{
  "num_hidden_layers": 16,
  "hidden_size": 320,
  "num_attention_heads": 8,
  "num_key_value_heads": 8,
  "head_dim": 32,
  "intermediate_size": 1920,
  "vocab_size": 8192,
  "hidden_act": "tanh_gelu",
  "norm": "layernorm",
  "norm_place": "pre",
  "norm_eps": 1e-06,
  "positions": "learned",
  "qk_norm": false,
  "attn_scale": 0.177,
  "bias": "all",
  "tie_word_embeddings": true,
  "parallel_block": false,
  "extras": ["capped logits"],
  "init": "normal",
  "init_std_qkv": 0.025,
  "init_std_o": 0.00441,
  "init_std_up": 0.025,
  "init_std_down": 0.00441,
  "optimizer": "soap_variant",
  "learning_rate": 0.00283,
  "lr_mult_qkv": 0.5,
  "beta1": 0.95,
  "beta2": 0.99,
  "lr_head": 0.012,
  "max_grad_norm": 1.0,
  "warmup_steps": 200,
  "schedule": "cos",
  "final_lr_fraction": 0.03,
  "batch_tokens": [65536, 131072, 262144],
  "max_seq_len": 384,
  "doc_mask": true,
  "train_tokens": 501900000,
  "max_steps": 3983,
  "dataset": "wikipedia_en"
}
Each number is 128 + 32 x the weight over its row's rms, rounded and kept within 0 to 255. Layers, rows and columns count from 0. Numbers have three digits each. The size before them is the row's rms in percent of the matrix's.

# layer 10 MLP up, 1920x320, rms 0.104, rows 1406-1611, columns 256-287
098:083187164087202144114064091100135166086099149142114133113136142137151120138130143110077141121120
098:204162140121188118145182192140158144139145128154149088063170084094099127149152128150150069144058
095:132116135071142126137128135151133119144156116087112113098132122126149162138146159094152105137132
093:097102100075144167137182109110113065208126182155128106056068138053141130113060152117141125166084
104:132114175124091156169159135118086099168118167168134067133107147141094156167090077179096089146103
104:136165199160089135137137097135134135143099074105180054138160075122124152127123123198167108235079
099:125092155114147160152105172087099082087151125150151093094094158100088115107099137111109165100118
098:075071142150154151215124129089152137127139133151089204092118135110135147134154087079108148115115
104:143129203110147076103141200125162202151096120146160122098171154114119149168189153149133117100158
095:148129085144084089131150103099087135096114129067083071095122110127110087123146094061093168192167
102:120139043140179093148166104150172148099134150113132175162130157135156047128113133153141165053173
105:096162164103098115152203162150104095123106100065148165106120127173151137074229201131144150124147
102:050133144128126138133122170126152143135096150134135091147117139115140094118134124140176132100116
105:071186088137122176119128159073105116143116132121107110119091107147120127143117148169133095057084
102:147119096117153105076107081177107093168123126049050114119122134132193106085125150146113149110107
098:146123128091114040117079126087160082171165138123065122129130127146100113220141108141187135138119
104:135104124125120141092084152078126045135130110117116145107115124186132141170162174084117152112196
102:136106076121125091134101109124145194226118094139139164096110115129112135115137141131119094175183
105:137142101134117153136072155098190085127160122137119099147129133120122122098093152091172059079129
099:093189124136143142115108134092081178156135058139154129075184172087086122090105086119110126147129
106:055184160102135188109139216157137104148098149170059140119175157118069110163111166144104186141133
099:159105070099152076165149154142156109134100142185119078171133052124100122152174129094145133110101
099:144183107151090156140150117137159074069163140150149168126164085100128123152142136088138111103085
100:100133167103127119121159151108162110208127132105096111128164149147127094117160148107113088042157
095:091094120096153117102181185140122192152123059143179176128121129082085147128096119083117124119166
098:149118115100131128161097116111137168132131133122134146082092166149065110122124123180120073104063
098:105085157143154148116139079062129124118078126122136115117072072184131150160081146118156158122113
085:125109156088085062191156142061136118177136123166071108138114110133173118128056169118089137169127
109:107145124151090162135190187151128084155135090063153113116112096127105113084146174148085084138148
099:136100134106129120149189075124086109095145161133117148115134164137125122074107160088094097154098
108:194103096140109130144129124138168072072182114080077129093126071089108164131145183116164138051176
096:134068128085095174126143116109136173137140067079167081104100128130181210113128106125159131147105
100:061137121139196181123115108127198098088168130184130136090146142094084084168181146131148142152066
093:140081105112073108134146092119047186092116144099128130141119092098153116082078147112132120089161
101:093129115098107168131118167125174167161121161132122148117148110120108111133130135107109056075100
093:132093119091087157123104139164176143122116132152127104126166125148096098065183052099119122119168
099:197140137057152088153089143110114112143108128082138134136205100115090116099130143139061089123122
102:121067101124137150133111173125107113156125114110123174105168102124160142094159120092165129155133
093:095119145129138146157136161105172116160124171098193070101095082138071119175145109124088154059128
094:126163090069140145169149148059188187104159117128127105060120134134123151118133102064158110194085
107:149114152076144086125124157107125099096182120142167148126120114156089075114160104127149157134113
095:138092147160152096142129137127183120118147172170114058124078073146148110158152126111177149098113
097:121104144107078054080111096125082109171096142140122163166123071110108161133173160102114090120122
097:112118064151156157127148089134119114181125176092145108148147091104123106154186122146159066155129
101:155130124155188071184105110167142134168145107094126163070134103102144082090088152133101131106140
088:123163138161100118123122132124152163127168138102129128134117105212121082110149165127088173136091
098:118158156125080095108125140142112087124135165155112144163137141140073153114077073106161123127133
103:162150084121131081121133183093119132156131154090134135151132139167130137174162112160142152155142
103:079138128141140139137114105139156099141142114111146099132099118172174118196119143130132130129095
113:172113136097141101158137157108131040144196124133145149147154153069184138084116107103125129084169
099:149111091088145093135097122120093135126100103103119098123142102158169118155127083127131106106111
099:107198160139160094131141107190165206195092119151103109125138176082098096086142112185144133138117
102:097162122122157115134144135136170096126159118068133126129114145141146149111159175121121195118127
094:146168162133175085078104137142091131068105117153172153110170225149158022138082175159101095054118
110:144094097060119123099095157209129103121111089116167056095103112094155148144152104141164131090099
096:175087137083135151157172165091071167137144107158147176100193143097171137117109128146160151155156
099:125122091123170114127145086076168093128138179129034175121096103177193129134094081170129171169110
096:093138124149107066151127112101125161156148176118095173101111141181174161089122092164127133136096
097:108104096119156089125124136141080118102108114141187169132121163106123077192084137157181140106132
098:105114153184170107095199105034176132122084039148175091145128119166106166127138187140086139090121
096:136111104175145111102130076120133147130166187124142106086149165086139157146121057145125186164102
096:149094178162162145068157128097066147114096118095094099121233110121101123148133121183152139115066
097:157073103091148179135163182159086133136121223145160109117081051132114057203081123117105127115133
096:103148067098114128192158096135129121113161089219063189130140175205083126125146120098189128159121
098:148139087127101172134098096106164098111153162064190146110130086127101149144104165119126113132152
097:145087061137111147143089221117123110202116147156125156158111107101141213171177175129157124137093
095:070037145104156120166094111167147080152115161110136103116146127079127093123184176189106126177103
093:097155164161126104167123113139095105104159144103154125130090133143104198099123135122091109207151
105:076143153164168165124137126092177105181141117109146169156162122114109189123148079144102146054142
103:130092117105145152124114105072165067155139156107188079103157077128147068070106176189107124148121
097:148125151141092121145129119123160167195128164151189109161108121083049107127100121180116129136162
108:085124081108134107116095092117136061163130080074168056143121091118146106167149104102091191161080
091:090114146166142185147148135161201122172104183049117190134143113157090093101115119141136121136087
107:110106142102130137162077141116097090144134087112068105113104083113061213124116119095100162111101
108:073109090120134149127164116141057054155185151160129136172131098179076119110177097079145109129100
102:151208119098099173120199178178124094154146118135142138091205127093194159158086117150146061088186
097:134083146077159166097125180173137058134145150148146127134128157105148144107107143171171159176154
099:162153159138102188135143102162127160075106115170075130181156121146132102139174105182087063115081
100:091150109104139124136169155147115118094122107183119188118158228100178131125133102081119124094068
093:091174151111125157152130135132134082161141187171151150125090169148113064115145142121071151129180
097:155119187151084123131131135146125077111148140170089172046174157142149095131104168138147135130081
096:153112117160128112113157100095052093161144168076096117123099175135140166129051129174080192121120
098:102046096095128182167147156123142161130119099119087151080224098135147146147175185043126140093079
106:140150184113053148190152135187118136153096099142130145124190127157154098114141141123146142161083
099:125088097117129119111122122144173101100121118200116100078181126117126141165121150064191125146168
102:089095142080106117178109113130133106088105147117099159181153160217086113083142096145117102146122
094:157083120152101111157132177150133168147166176107081098155142130140089124139135151115090092147082
091:109178156148103059122192147104122130091114109130099115180167140167151104117118086152163178119080
103:130099075116180094129108105081129092140182147123050123122140135116184063143131130194166107113112
097:152155149073137075166156130143104114089119126134189160161142150143083138134124132195176140093145
100:136126085139097148131143158137140157098124173125121084126166102126100146151092081112173190156111
096:119174117114069153139114163166113132150093111167122120168130119156117214152185077146122169099138
100:162109137067156083159139145119056097117135124137077139155166095153074122144122127083080177103106
099:118129154128124126116074213127042127116209081128099147180117125105086133153182158160117087171090
096:133160146170140121173085133121169098094084142125176160128108172154119138083110133197133115132156
100:108154095135137133151087140145122103150132111109112090142134113117229099104159096108146093185140
088:084150069152111126109114129167085134122092103175046127131151147150106058069146110117167115149083
097:103125127124127169127147111083167092091087124112120149126101163107065116080139154083100148189147
099:133096162125154154112143120078146139125164157153140167101075137108122078108144113125127142150133
100:113174136167170122129092168161175109125144170098125086134129115166137119166142177120182168136095
101:142144116121199169150149120119122096112130084077071148146149132161119089068112168107105111163123
091:122128111124087086160133155129175130094184104095139125079130156127142173184142094123146123144116
097:123116183130044108125100181189048101150138117189108058096123147120133100156098115126142171118107
101:113095114091207095183100181120089116124146129142160127182150166111167128106119145127167121215148
097:109194152146146133106102098053147132131201167098131104135157132174149093167166174165048126153118
104:141131046132107156180108117178147128192120106163116105145195177148148085168034132144213073137145
096:167112176148136108173090129172099116162105146136124140110183053151109146155106140153135161167146
101:176150119123135122159092137070069151112097160137173134164141141160182163133078156134181136181140
093:138136128141096120147140105102078154132147185169179190103146126132158079108105139164142122106142
097:122153075107133081125137088127166154131073102115165130135125139114157138183158124119062107158139
106:156212101143103159114107140113104080108106120153105103094163117126159161149196104161108081088069
095:150120160127114199141109122134078119175161170118159061085119101118086155164152151114161067127152
098:205079110108110149133148156162053073105159085178086138152140147136202189139144044119126093174111
096:118143114074125152147150131138171108119113130195161171082092134173063148142162097113147150118122
099:122071151104131111104105148102105057173160073170156155117106133173114170171101158117069183151133
094:115187131141122085133177094117138116101167151085120130075086047123115120097075160125116104149069
096:076086163100136158167136117112135116111132164089057138081143113113122152117146180103111143134179
103:086121177159140141129082192145210155127196129143129117103074113171141141087136074086127172166132
100:081200110142100160131138160127114120112085177122080067179140163143062116175107093129118096123159
094:162089101179084117095167103082140133157178167143123095093161123083139130162128079124213096159143
094:106063059131143104102107089098135152135104076174116102160107058140140132144163095098066146089107
094:182109117106168143148104094090137141072171112127127122170113160157149119134096123135114133109122
102:167103082138114124145144146085133101218144154080123091091124077092155092152052159028173118075079
097:185093130121093101081172101059139108161066173151172110124105174107126144097150175113169196169131
093:140123130180085131101092119152103128171057082189104128089115073170165106100083127155092117171153
097:074113133148131124125089132105107136043141152136112166107182114127138094106163110093086156118102
093:130129143110192160072195156121130151116106108118107115197166106077065198172181151145122124132088
096:139166143130121195131084195135134119147094087112179103100143129116090128110176113085164147093111
114:128128059166036138129122157116071122161139148112179155128123174172147108139114205102103115138065
109:166093132109149105203085169111127122092090094077060104116123103132127166173159113140127099125101
095:081141137174153147154097104140062149073145148101133139143166127174167126080114137113098102123158
100:132090148161110105104083137158166078129128044145100133104113134175090164102164139103075153146092
104:079087138117204078131139096137074077161156085108108129103131145152119158111132127128147124078105
108:157108060149079114240099179106148114118133151096075122084107143115154143063143189155109114113135
100:143146085148109178114118110159109174148141068117167089118121105100125150125164165135109131137142
096:129139078116145098139133053130121186102105166137080110148128104172117111141140185151172108125156
103:146148076045143108133160124098129122132150064087086110118140103092124152125167132138143129135122
100:137105130111124156114046075089141126135110162153131159104116108113098131114109146113095177157135
100:136145132088084114134122180150119141090146093191082145175097169100132168096132128144106145143123
094:111097152134125124138076132142141098206153103147128183215103086117141110158103102151161111149091
105:057117090072157108081143170101091174132161178140189118092158139134112088117166128148124104092102
102:155129142125164076148091118074164103108150126127076162083120148164105113070063108139112169109090
107:158128105198138128201124119116127090170148130074099137162138130156107083120139117170158110124106
101:095105144124155095127131135135151157157173106142100110159151149156153113134117192160112203075127
101:155136153093092119093115171106129147093129141103114139101156160092200155126096096088077107093119
095:092037103139098087164119130140122124150090146144145139130150180197179047168122116066157126159128
108:119177112078087163156116156126101162103152203128084106067130149165208140165082123109125149103098
101:113149106149082129094117108155144075156113132093109143081140135190172045142119129125106202148068
101:161101148088147139103080138117170137149187117137122166057151146119106124131179132168094149132117
101:127120112176142183189132096130135108135076118158093149136137165080177069145145080123130122131117
094:114100159182124113069114152139149126115085175154105154181110110181071123127101059082132096148116
093:137174150177065098149099162147168116117079118138108118163159139149097119104154187111166131106101
099:116121090114206109103131087045119067159061107123157131119073121101159120126107126112143146180168
097:169125188098090128059077140103165156188089156114102132064158126101135176085131146142179160140091
101:178130122083147179097121132158117157122088145140145146165131078125086103165143140109170147074118
094:130144076160098102112138133159114126165145119121131116094161105174096102138103088145159062099129
132:175121146142195100127102217095165114167108062165157154103120127152114140139161184183168117135109
103:144111163126148125135136135125149142177115193088121168077104169107129128127131095109083147132126
102:132126142068091122150184099111143149148155121152081089082150104100177152155105119142166132127125
096:128174177124173204165123114151140143096108106115102140138158095136162151115184121133178102179139
114:124167132142043109107136149134134120165076106121127150127176092178167121066055122104089140130128
100:101153094142125079088091138131170191120125160124164142140107147145182120146083077139187116178100
097:110142113162137151169078101113137140139140080111111126094135127112214075143156165161127137099200
092:072126110125143114185135147097101137111123122100134113090171177108146084130121063088105153139133
100:166152151144169051115183128174118127079140158127137096103169129094149097100065169118128133147153
095:145152139127176168175121162121087083111081117121099087192147049080089129154131140090065070164124
097:135163111137106127158096155142052104114083124171083146059121092128058199146084144166122184135037
096:071088153095155137150160086150116111181091167143112075139117132193169102070151047185128097085097
094:111140096080114098199163148107142123075147161132156181145118128131098172159136144101149176107049
100:052107132133063070147160142137143167137087152164141145149158124092138144101123174146108108121138
101:107148060171149151105147177074177074138149175183151088147151149166146142172117110101161198122103
101:093071140127176127120090127125160150173111127159091204159112197112093119147149140167113151160138
100:131120149149141116146129130189176134127129140071135147116134152153142109124130133145125167123154
095:115142096145132117118135128071134113107154174092145129126107131144130065121098127091141149081093
095:136092204143134131171115146169137108151099103135083110169165159102062095121121149083095118101053
101:154053176127119102158096132102117115095190129168150129107098135083183140102147173137178134093154
104:101060129144144087123171162079065096132180121104077167110153177094151098168135089160119165057121
102:104130117121128128146121143101097091158145112106152118062140165116096132146154148091137136120152
097:117167084133113112162182183143114148169175149151114107142115158135132124138148154100158137140119
100:103123114075163072119158094098149163172171132191131121081129109117121134196113171158109175126086
103:113173165121099122164101201164161103142122143082114147163162190127152183222101115119099088133104
107:222143083120130160065102152092140120085070125094164086108178099149134192102109140080120138136076
106:140142092085135152161087146082136125133113101145147102123082111144145136144110175125155092094103
097:086122130120069161118113098169142130171103140135075065167153115146119086139131133155123121108199
107:151106100108113156141159158113092080107132133127180171133136177102157130140123174122058109150094
101:128112095159116144213144084121135081159069161167129133126118124104127133108123138129133132127144
097:133125097155187115164074110102149102086082153057090129118124110086105113108128106138060080143087
098:080090128070072107134134087166163133159128068150112200124139091155107106091118121182097122192089
096:116117173122209122075078130106155148112108129138129073088139205172127149125059105156116095158124
097:124141137143116121120084231090061121165142106071184099099112130135104118124143082163099156107130
106:145132116182093056111198111103176105059120162157109122147126155080166164212103085119107102118168
093:121138129134136111111110149166119115086145123163122125082171121189099114147091114102120121176139
099:087080147146153120140142177082155145116151125120123125097118164158197131098191116159111144121101
097:145179128119143132108149111114164093127180111123126124150153089025160123168158125124188186107110
102:149139055112067088144071112101134148157097148183100163171130075093132161175117125079111122082094
101:089176142083159102142141094131125121133100123121118100105143179170205197107102107164131066136149
092:166105160129141131125082123098123121062139092126173137107141104145131115112127081157136171117063
100:155093141110112095152162150100136078125107157130187138158131103121137154108139119120119156144182
106:123118099125138142134120147114077104103146173121120178120150087118123124126163181145100136158153
106:159110092087159111087090200129122139172106073121110137127096193127148050153132122112102143179128
147:122130205075139113161158102089133098108100170138142105159130124129114124207073143142119153156094
096:208186111121143092167066134148118133111145119111070067100097137179113102159148139139076102140094
100:108108151129108079146091177131128055173151160126138189183107088113091167148155114183120153106176
090:137149096084127127202098153091189098174135128104126096153129102142144132110130148127129118121169
097:136139094135100138130079163075146138159102177154159183141134083178135100140082119123102161139126
100:134123141120088036121148133140146158165091124124188179182190123102137133102138183142162239127116
# layer 10 MLP down (transposed), 1920x320, rms 0.111, rows 1406-1610, columns 256-287
091:126123129113106100116181134178078174117111107180094073149070156133127139128119159113152061104162
102:104103147129055115121172143147133068099176111176112167127082138065118163147109140102151162166113
095:080108125159171145101186136123112179098112158170124118174192153090072127113133142143107135103103
093:141086130176149065147147096136086218130169115100098149132089131114144101142128136072103055085127
109:090127116110132173117155126130096131135104102107145104123161099131103086095108100162183110109138
100:108109126134155150155096126128174132128148150088094109155154129162106176100140074094165154162126
099:176130145139138144140158144085106130163075072144140079131141176067142169132120130073079157204142
108:136151100101116171129094164110160061104091135154143118113109063137021148157098181136086182139125
104:091149149115106096113093072148135125188129134171180137107097095152103139151095084161155122080110
098:159151166079160067116119107165101154183140132160147103128126124122108080126158185113148125161178
090:136147133099111199130093187124056095136102118119144125122190135123118178156137111145094154185119
108:134195078206129138167161170114166158105120097143102124159125142143156140170097151126115118132130
098:143150142142081167170199048097152120110160142113122085155105139137155107124145156122091133157119
102:126140149117111112196078122169195111072103096189119075157150085085154128133143113107128142139115
091:146113188173114148115098137125090134133122150149158134105170115060136201160152131115171096160124
093:150158134078105131087168122123150136143130138122150153129104080101141137113095196110095116106091
103:117119155122140118094091097107086072112175139126122090121091130166166099145074131130089106153135
095:180091173138121161162139115104159112120161162160112095137183101168137143115140170175123096092083
106:112113106208097131142127125128111116170170089125138137171082116125155090160117100160142133109171
107:125138112119087159103063095170086131140150213201112142145173146095140172052119118157131107130119
103:116100149136118090131109061122129132122130155156162190148089147113135099140154140165084076137145
106:063107172095065108142143116088169149105092168094135122111146155126161073115108113128107171130022
098:154118180137145090104141176163139131120122168101131140119151120143171096158158099157124092114118
096:119156158118129068137132100160136174098161158075127076139132067108153097100051132124104136134040
106:085115155164146160122110224132130107178156112129097136149071110093130151177202154159111182052142
098:151090119136135099113156166128083136046134120156093122134118136104130142142096159153171174123159
100:089130113091122046150159118095154176113120077144154084116124157176125114143138152164117129070182
088:126087116168092199108120158103144123038127180136117132155123161138089101194108146133154081086139
107:165126100108106161134162118132110110198138095139153113158107130115135155099118124124093130091129
091:077139170143075080142138056137153141102092210160180092079153163105149107157147120134106112134128
105:126143248100105044134086100155106138152085152125084100106137095164146137099131121115090200201103
103:162131151140122151134094141136095097182172099126146087153116130072175119175143124115094106163161
104:157097131117143101165104118116144131124114168114163089096145127078122141183079138167188132127157
091:136151078124113141103107118132157094148180107138128121112140089159107097089176137132143168126080
104:120095214156220148107107132097135125151097128107145170098139173159136101149109124179162165224101
095:149109104136109100089155176127130134111140116157150148082162094154115124047092138176177095105148
108:148179101118139124056104137111158051145167124098082096176169132124095058080097099169085096129139
106:086152068137120132161148194204118168100140156149131136148115113094113148146084136097095129089091
098:102114149122091117177064102136133158148135206130131152149130155130158102108117119154122122152126
099:080116143208123137119101125142172111109125142104194175038042155156100140093122151141117133116172
102:126135153107131093129084076080145129153090096112047168114167110089157082136149126112101143041123
092:144115135057100080107171071240178121152140162131167119121190099144165103110114136140115090144114
096:129175168161096089111127134111108134112081153161140131105164117122061119097150102116142140135081
094:158100078106207116132104110135148080119052118153108095155081178106133074120160135129110153093101
104:109116142104130151123098136103172139149184121119164119157104109168122090130131150104102181135101
097:137122137177126097121082132126086140161094135173112150161122051104072098148150142119117137156116
101:148133187110109110123042100096152140096137130077099180041113141119200115156128130101101117162094
114:139151103085128094143150091117146158104142117093107136159139161082114117124122119147141092104154
096:118148109099090167074140116135080107160107093106108172093156088128129117118105130111115108168146
102:117125172176151089142114146140112080158154126127185122116145160069135081134153161137104168055116
098:141159115147106107213113136112167109146132109196081173119181219146118134057097114127140126101124
109:138109115149056082143145111151131103122127119142165136109058093144121093112152155131148171142136
100:112108153146121092054100174114097113153111148145100158090122109153113129110129129092052166160110
083:110142178138113152076126203142163111122181112163121118149121114121115099141097137197106133084177
110:063201071166167103154125055137159109113148128123109147073147126139094142054191154186109153060125
100:116059124153151106122155115124169146133114107110102092183129097127126090096141176136140131119069
098:123177122093100211142074109170109116113118129156162090102141126124163127063103163071176149115141
095:080166120096090171117141152164178104120097130137143133161163081111132129137089111164082130128137
103:151152146120105131159074116126140100134124123162162151115142126141071125121133097164133123138150
100:164124146141122137149123164136091089215110070098080163150054122174119102181134129116139138098136
102:152165130144146206190146144125111111123110198117140121098097141191155096101062136131154077138060
101:097185133150168160195193083123098123133130096037113136144093173085142104108149089167106166145181
100:186162121152111130180137123067105181142141071179175125180143137145112090149169120121085152122185
102:141111153123070088082114156155123099126115131120160083119153157051095121116170120144171199154145
097:124133186148121150141147139086083099070149107167091113108074125132081082060167107094099161153126
094:088152137082153120110155117150060198116172156100197131102132070074143138097144160153088154201110
105:157114139139119148181150146100122067119097103120188137071107076132108107106106094130194095109192
094:093103096144174083193080124130111136104116153161148161132133047097082128143132121119086131075191
103:206139093130098114120137117066077138170158148115094159124102118089109100127101134109090107105097
096:139086096180100143098182135152148123095120097071089167183119162131137126149145156178133133128135
105:094146204135116189086176151121119094109069128112097109159174125155165128091085151138125076151134
108:104187090143124170193116123198131089118122213139107135108138110166115166140137118152157176117110
093:142112177122115046156140143115114145079100127161152125067120162110106115079147120092117147145135
105:120118139151163156110120109129147115098073158123190113169132206121162187101199182143180128111107
088:121125109093109108108161087114090083173097111122168167083113126106046195120137114048142100124098
107:122107118128139107160138107151131172143148103162154151092119092129130152147164162180144117138132
096:201062149153153106099126165093036143102108123104096145095138159113096149085136172122097105152118
101:149161113166181128102174138134118103135121147165100111135094143108150157137102114173173116165200
101:194144152136114126133176073116132151060105123101164154079113094153081154121122149148160136136100
087:149179134123158140183171142109144118133102126061141164192139104130120128119102091179194124118144
101:103098200113168158124122116250099108100107134131147112113124145092185122122090178108116139104108
097:155165142109107108093078125129137107110118109104192105166153135095189073137156122135090107109119
099:103150097056131185087058160120087141095226080112101151113111116145069145101127072149110113153168
108:106104155148119119080128154078133132118132114128139146107093173129136079189170151094109119143077
100:139123126150119113174041123097136097103134174136101083184110122107099108124153138141186125191171
110:094132193130115164155177120130172147172158115127122126144149120092099119129155077138086151130115
090:120162110154096132063139123132171168111151167156131103096147109143101100135147082142109145075188
098:175115096133094096128067117178148102029148081113123181115129112153125055159161137142113125141185
105:190114184170155121112148103127114143184150109129068147109098149141154073154119189142106147121111
091:134159123162166138134099171146091171141131114117107104111110085079119134142074109076097106102178
103:152115190124112165138178135176153115117106152169137151178161119161106149115162189113136196106141
100:134112133114172093171112090131114159087102086085147152144125105138135082078111089117120158117222
098:175163155191056180159097117092137148160097182153107144080142115132125180222111121120102112061141
099:154111136135160104165081117143122137123129071102114190094119149131181127158103118162110145167156
094:069109154087100155120143129099098096077134109114090184140183144079085181119137153099129137092107
100:139086149140131114094155096192161148098123069093116109097132154161107182197142089168122144073139
094:092109105124140142137156081110145141143138147080150059122110113133130155189091142137165070098156
108:125105141108150125124136104169111170156136052129123166109157118094195116145158142127123127147151
097:135055147150124142128073164037134115128118114121110122134092078152154110097089116127168157132155
084:186119161177116131030107170151123176140117111138150165127088121092168173167152084161124195163100
101:133128196149080126139093155179100121123107150083132096150145104165123140185114092179157123139181
093:151116078161090147112127058152145106172148089126092211143119103197125084120071157087146191176147
097:075133088125096076091155143128113136108127169107119071149146179130165118114149154080135082126088
097:119141153076149121124046139141137116133133132135179133170103102062171081132127110105031126136073
095:084113193099108154126104103149156144120124131171135138122087184138153148181149142103154179106155
100:088133128167141108137110117145089150197100132111130114154086177119059178152189131119092101112104
098:111138080138148166139149099150117097071152081081139095098120105131141108105141121109114114161121
095:096155069140091126160080088150141119103158120150102089155104114150113126099151169135123196141130
092:107122140118132169109138125107111093132180119114106110105159161155100173087162172162123166106126
105:080132145123117142140098098158124114160154121112151116141087123116077137145148122115096096096155
103:132091120161166098114100112112158151148136114119118120103107092133119132113124113134124149163103
093:156118151105169144140133109054149103140125160121182138117175130128151107091066120105099158111171
101:110128158121110099178154128072078191060153134105111129118081110151104117125113100111156122133165
094:145155047163134062098127147155120134095107119091156128098177145182116146106126151146095145203126
109:110186137156117092067130112159161094142185176134115185163170113121098115134113106109152104122111
091:146113085110097136089173101162181136134099132097144165123157208108134134155141107125212090118180
091:143126172134163109127134187109151109122118118107204194152129147128128107139140144175197065132092
102:102118149106103147126100177092134141163113112102135110155105130123120146148078106104131111184148
099:164122117173103127099138107110094139099130135161133114145099150155113128116116096162079195098161
096:086161080101149152095112156156092125138101068187117178155059151151121199127175172117109131114128
100:124127192124187139126142123117101134142117172162177142129092162161078084128144101135132141151091
095:101176142125196149080124159176114073140096167210126111137161196084147083104127064149115101085196
108:160202087183107073125120125165181095085128107128106053171122146118088122137112132084149110101079
099:169194174103054125113201102102200099127123092102145160141199122163140119082152184146149139101125
094:172112118162113149149170130137051150144108120079175147108105186142172177122159086112058173107071
099:112133109201076079207096086119095166121149148167087152119139089152113174067172115136095138154123
096:082103155146190078119103139133153152126195069148149173105126146093113143134161090121080129124156
104:135108114159104164227088194149130143149092106118113110120165141095145050159179156071127137077147
100:114141127152113112105118154150159091143101131135111137083121124099080104148114119137175200089126
112:214083116157130141111130117145149132086173150092167129177144171130117097073130107143157068133096
104:136132126114146049073101112074149147153136083106109075057143137181089131109086155158091098148076
102:111122086160142136130148151087148150126147100125128103135171089132096046154065057117195158126169
103:148075122198099120143163161090173168094150185183125093138134123108107139114076100090099144146139
094:112135134133122207122108132154127103104167086104189146157024129135104118172065142141120144178183
094:186070101158097150165150115112095150138059137096157105132153110090120145106159171166124161069177
093:172092133174137172114082106092103146111126151127128094112126150120124102150091160158130146190177
103:126088091117136062092102112115185154130096185117164117172172149080088113185079157108158133127157
105:154075136151109129141119185147114089155146169144121153161139115185131154161124157142169059132157
106:167184085135150137121142093133111129083129101093109144119142099109105109141128155069110173158103
113:105123090099132189186143121143146185134103073087108133160111092091134086135180112130131107135106
101:141152080062154176100175147181166084168183111148142085118075196109080080225195135126106128119132
103:100179112122140144152144089193083118108073104127085098103079121121160116145080150115149121160142
107:139131064183117145154128142118112105074141142141136096127093124089103141123135109127115124070092
113:149141141217157158117142158102152133107128062134132120116117100162102084162127137142195123074153
109:136130074140142118106109137092144111125184151128054128092106124100160170150113166136088127147100
095:122185121090107154156145157098071140141162153085092116126173110137125163109146045155183122118140
109:112138127105147177086137127122155139060084160143159108148074151113104156172167153097165155096095
102:101188130167145174161098177104131157162165100155166095137111138187125105098095125059153014120125
105:077139089158091115134108143111155068104135107096163117094121113111160106137151134129161053140126
113:115090125142127131127107110120090143077098169151137216085161133145085176138162129071108152111163
101:171165179102134089091168124104090105153156117080142120109180137107103179120138092067201158173083
095:113173136120074111102125147105117141138114081100161093111145152078140131157139160110101070163108
098:139131189170161158171129106094126126104162125147128119132195106160128063138146120143087104106127
098:150106073114162171100143185110077134119127114127093161099157148109113111107129128136105110107091
107:099157116102094091083149146149062134135120182143107113147102113118204141149197134104162107177114
093:178065115129165141113117122133114142157134099090206137173134123148098107134111172092078137125144
117:090138138105089137112162117143100154084144184092104114192109118067117116105099115112113145102137
099:119086141130112114165165142155136113126133081177074119101136166159145151140081096101105159163178
102:143095084179107105173187120142176094142119173092124184113099117124115120107153168137069078107121
099:161121141068177193151179191117134124160112106152120093124155111112124057130160137130134123139116
098:132126117132011090087183055158117135151129201147091177057130090112151102151135081175139154110163
100:075107152138169146121076081107119174153136108125129141130128134097113164114056130114116139098203
089:183198141129127106148115096063093095139081132124117166104124071164110202109154151098128113137087
097:159070106099104044154098189085137191124166152153107152118178117096105152196159116162158123118159
106:103121128111135109141194080151108135145093083084112141115122134093063070149124142088110146095141
097:101107118118166087038125149075168121132132139145080132089194175131113137053089136117122143061131
104:166169062128097163143094102117101161183149149099124136167151111173170140158127190164165066142128
096:180129182139127093156116142142185130182161119081157172136134202094159108169071082078085171118126
100:098130078184121132118063140145185133161085105145146110097181120136104195169138110146102120152167
091:169138177147196167118044152126090128165159130102117063116102139147150107155073174100113106154128
103:146102188110130127120106083136164180184109178135159137112084134117119154109088173095068186159134
107:142158150119162092123135090144155112135151090122090163096161166133139122168088150115110171085117
101:186165142058137181160159097097118144087124124125103097136114132126089125061110117130151125164160
101:139062150174179037103146154141121096106119115129143111103120113051116145118101068095087078091126
100:131151148152186106148107094137166071086095139169163128079097121163172110150097154079064206106152
087:131139080147107176168163114102145108163099196185153100139119139131119074127103160130129080158104
100:120161152177117186114058153130170167168081132104136166097104125119138200143163198134121159163129
110:233094113122108132082076127094146147148094072142136096091149068102085115122141129122181125174145
092:087026158150189131123091123083159111178126083156122187103112134143130151099055153144102143159100
104:112099091169115174156139164077152131155130159084158141216118138133150107182122119115108138125122
109:153130113148135137073196147147063113091065176134196137178144077111133123075108084101129110122099
100:149133105145108156073169148137104127138112150128151069149182158115151191169087127140120151149184
100:099151123155146088125158099121117131147090065134097085141089184090163146156054155076096093096164
105:128115088125115120117157166163150142130128112154130109085166099145144168128160111131097103109187
108:130094091152132171133131121101138165115125138130062110128115135186150122123119058139089149165179
100:136111144143152098116100123136135176200108116055119099144171114134101127150104095131122090176145
101:106155171065140116146174132171091146134072156105073132122152184155099154098116119162132156121156
103:105134101182123112121128108165171098080122115140145105177151155088123131175147125115144149123135
097:153198116122104137159175171132160151149099162153116082114135035133205118107128100202132131093144
094:147138118178126127175128102181073095102171080090135145162171177112162157102172163149159147111129
097:107127149159139114128093170124160123158115101086105171152043129122163106104077114062122128172099
100:164138115084065051084136135075111089149167149100153092120085073172124169150156079065116058100154
097:116191129216109135135162152158178100178140149153110154125122120105170138090171078158158108138168
100:089134139164154143163133102050143121143112063167110115163078172163075146116121091126098143133157
099:110116137089173129094190149098156101118167073145130064097105091100083121125096104174136104149145
109:134135160129115102107089138123147109103140171181137141116147119130148154105111153150157084064131
096:146131102150104134088126133047156149168092075147141201140151097163130129110111097116179101079092
099:130100136165145089099140129104098168069134086094061114162123067143171146119188142132204114172155
102:140135143175174049092139140103114114153171101165193112175078114109137123160157126140120081137143
104:078120115094175132113134165103121060125163141109141130098108095089096158097112124110119120146103
093:138170136087210137065154124127155145105133132175127081172117136059128076153149164116115063085103
093:071072109049152153110193130163129132182168109053079154120154094129147151170098167155148120108170
097:102129099136093158158116109163171145069132128054151105155100059103091109158090131175110128102117
093:149136176124157075094074110170116237150076096179161097078142149127113114100142117149179172161151
093:111083125066123132170073162079124091119075118139120121096127171150109158186112106150139128147130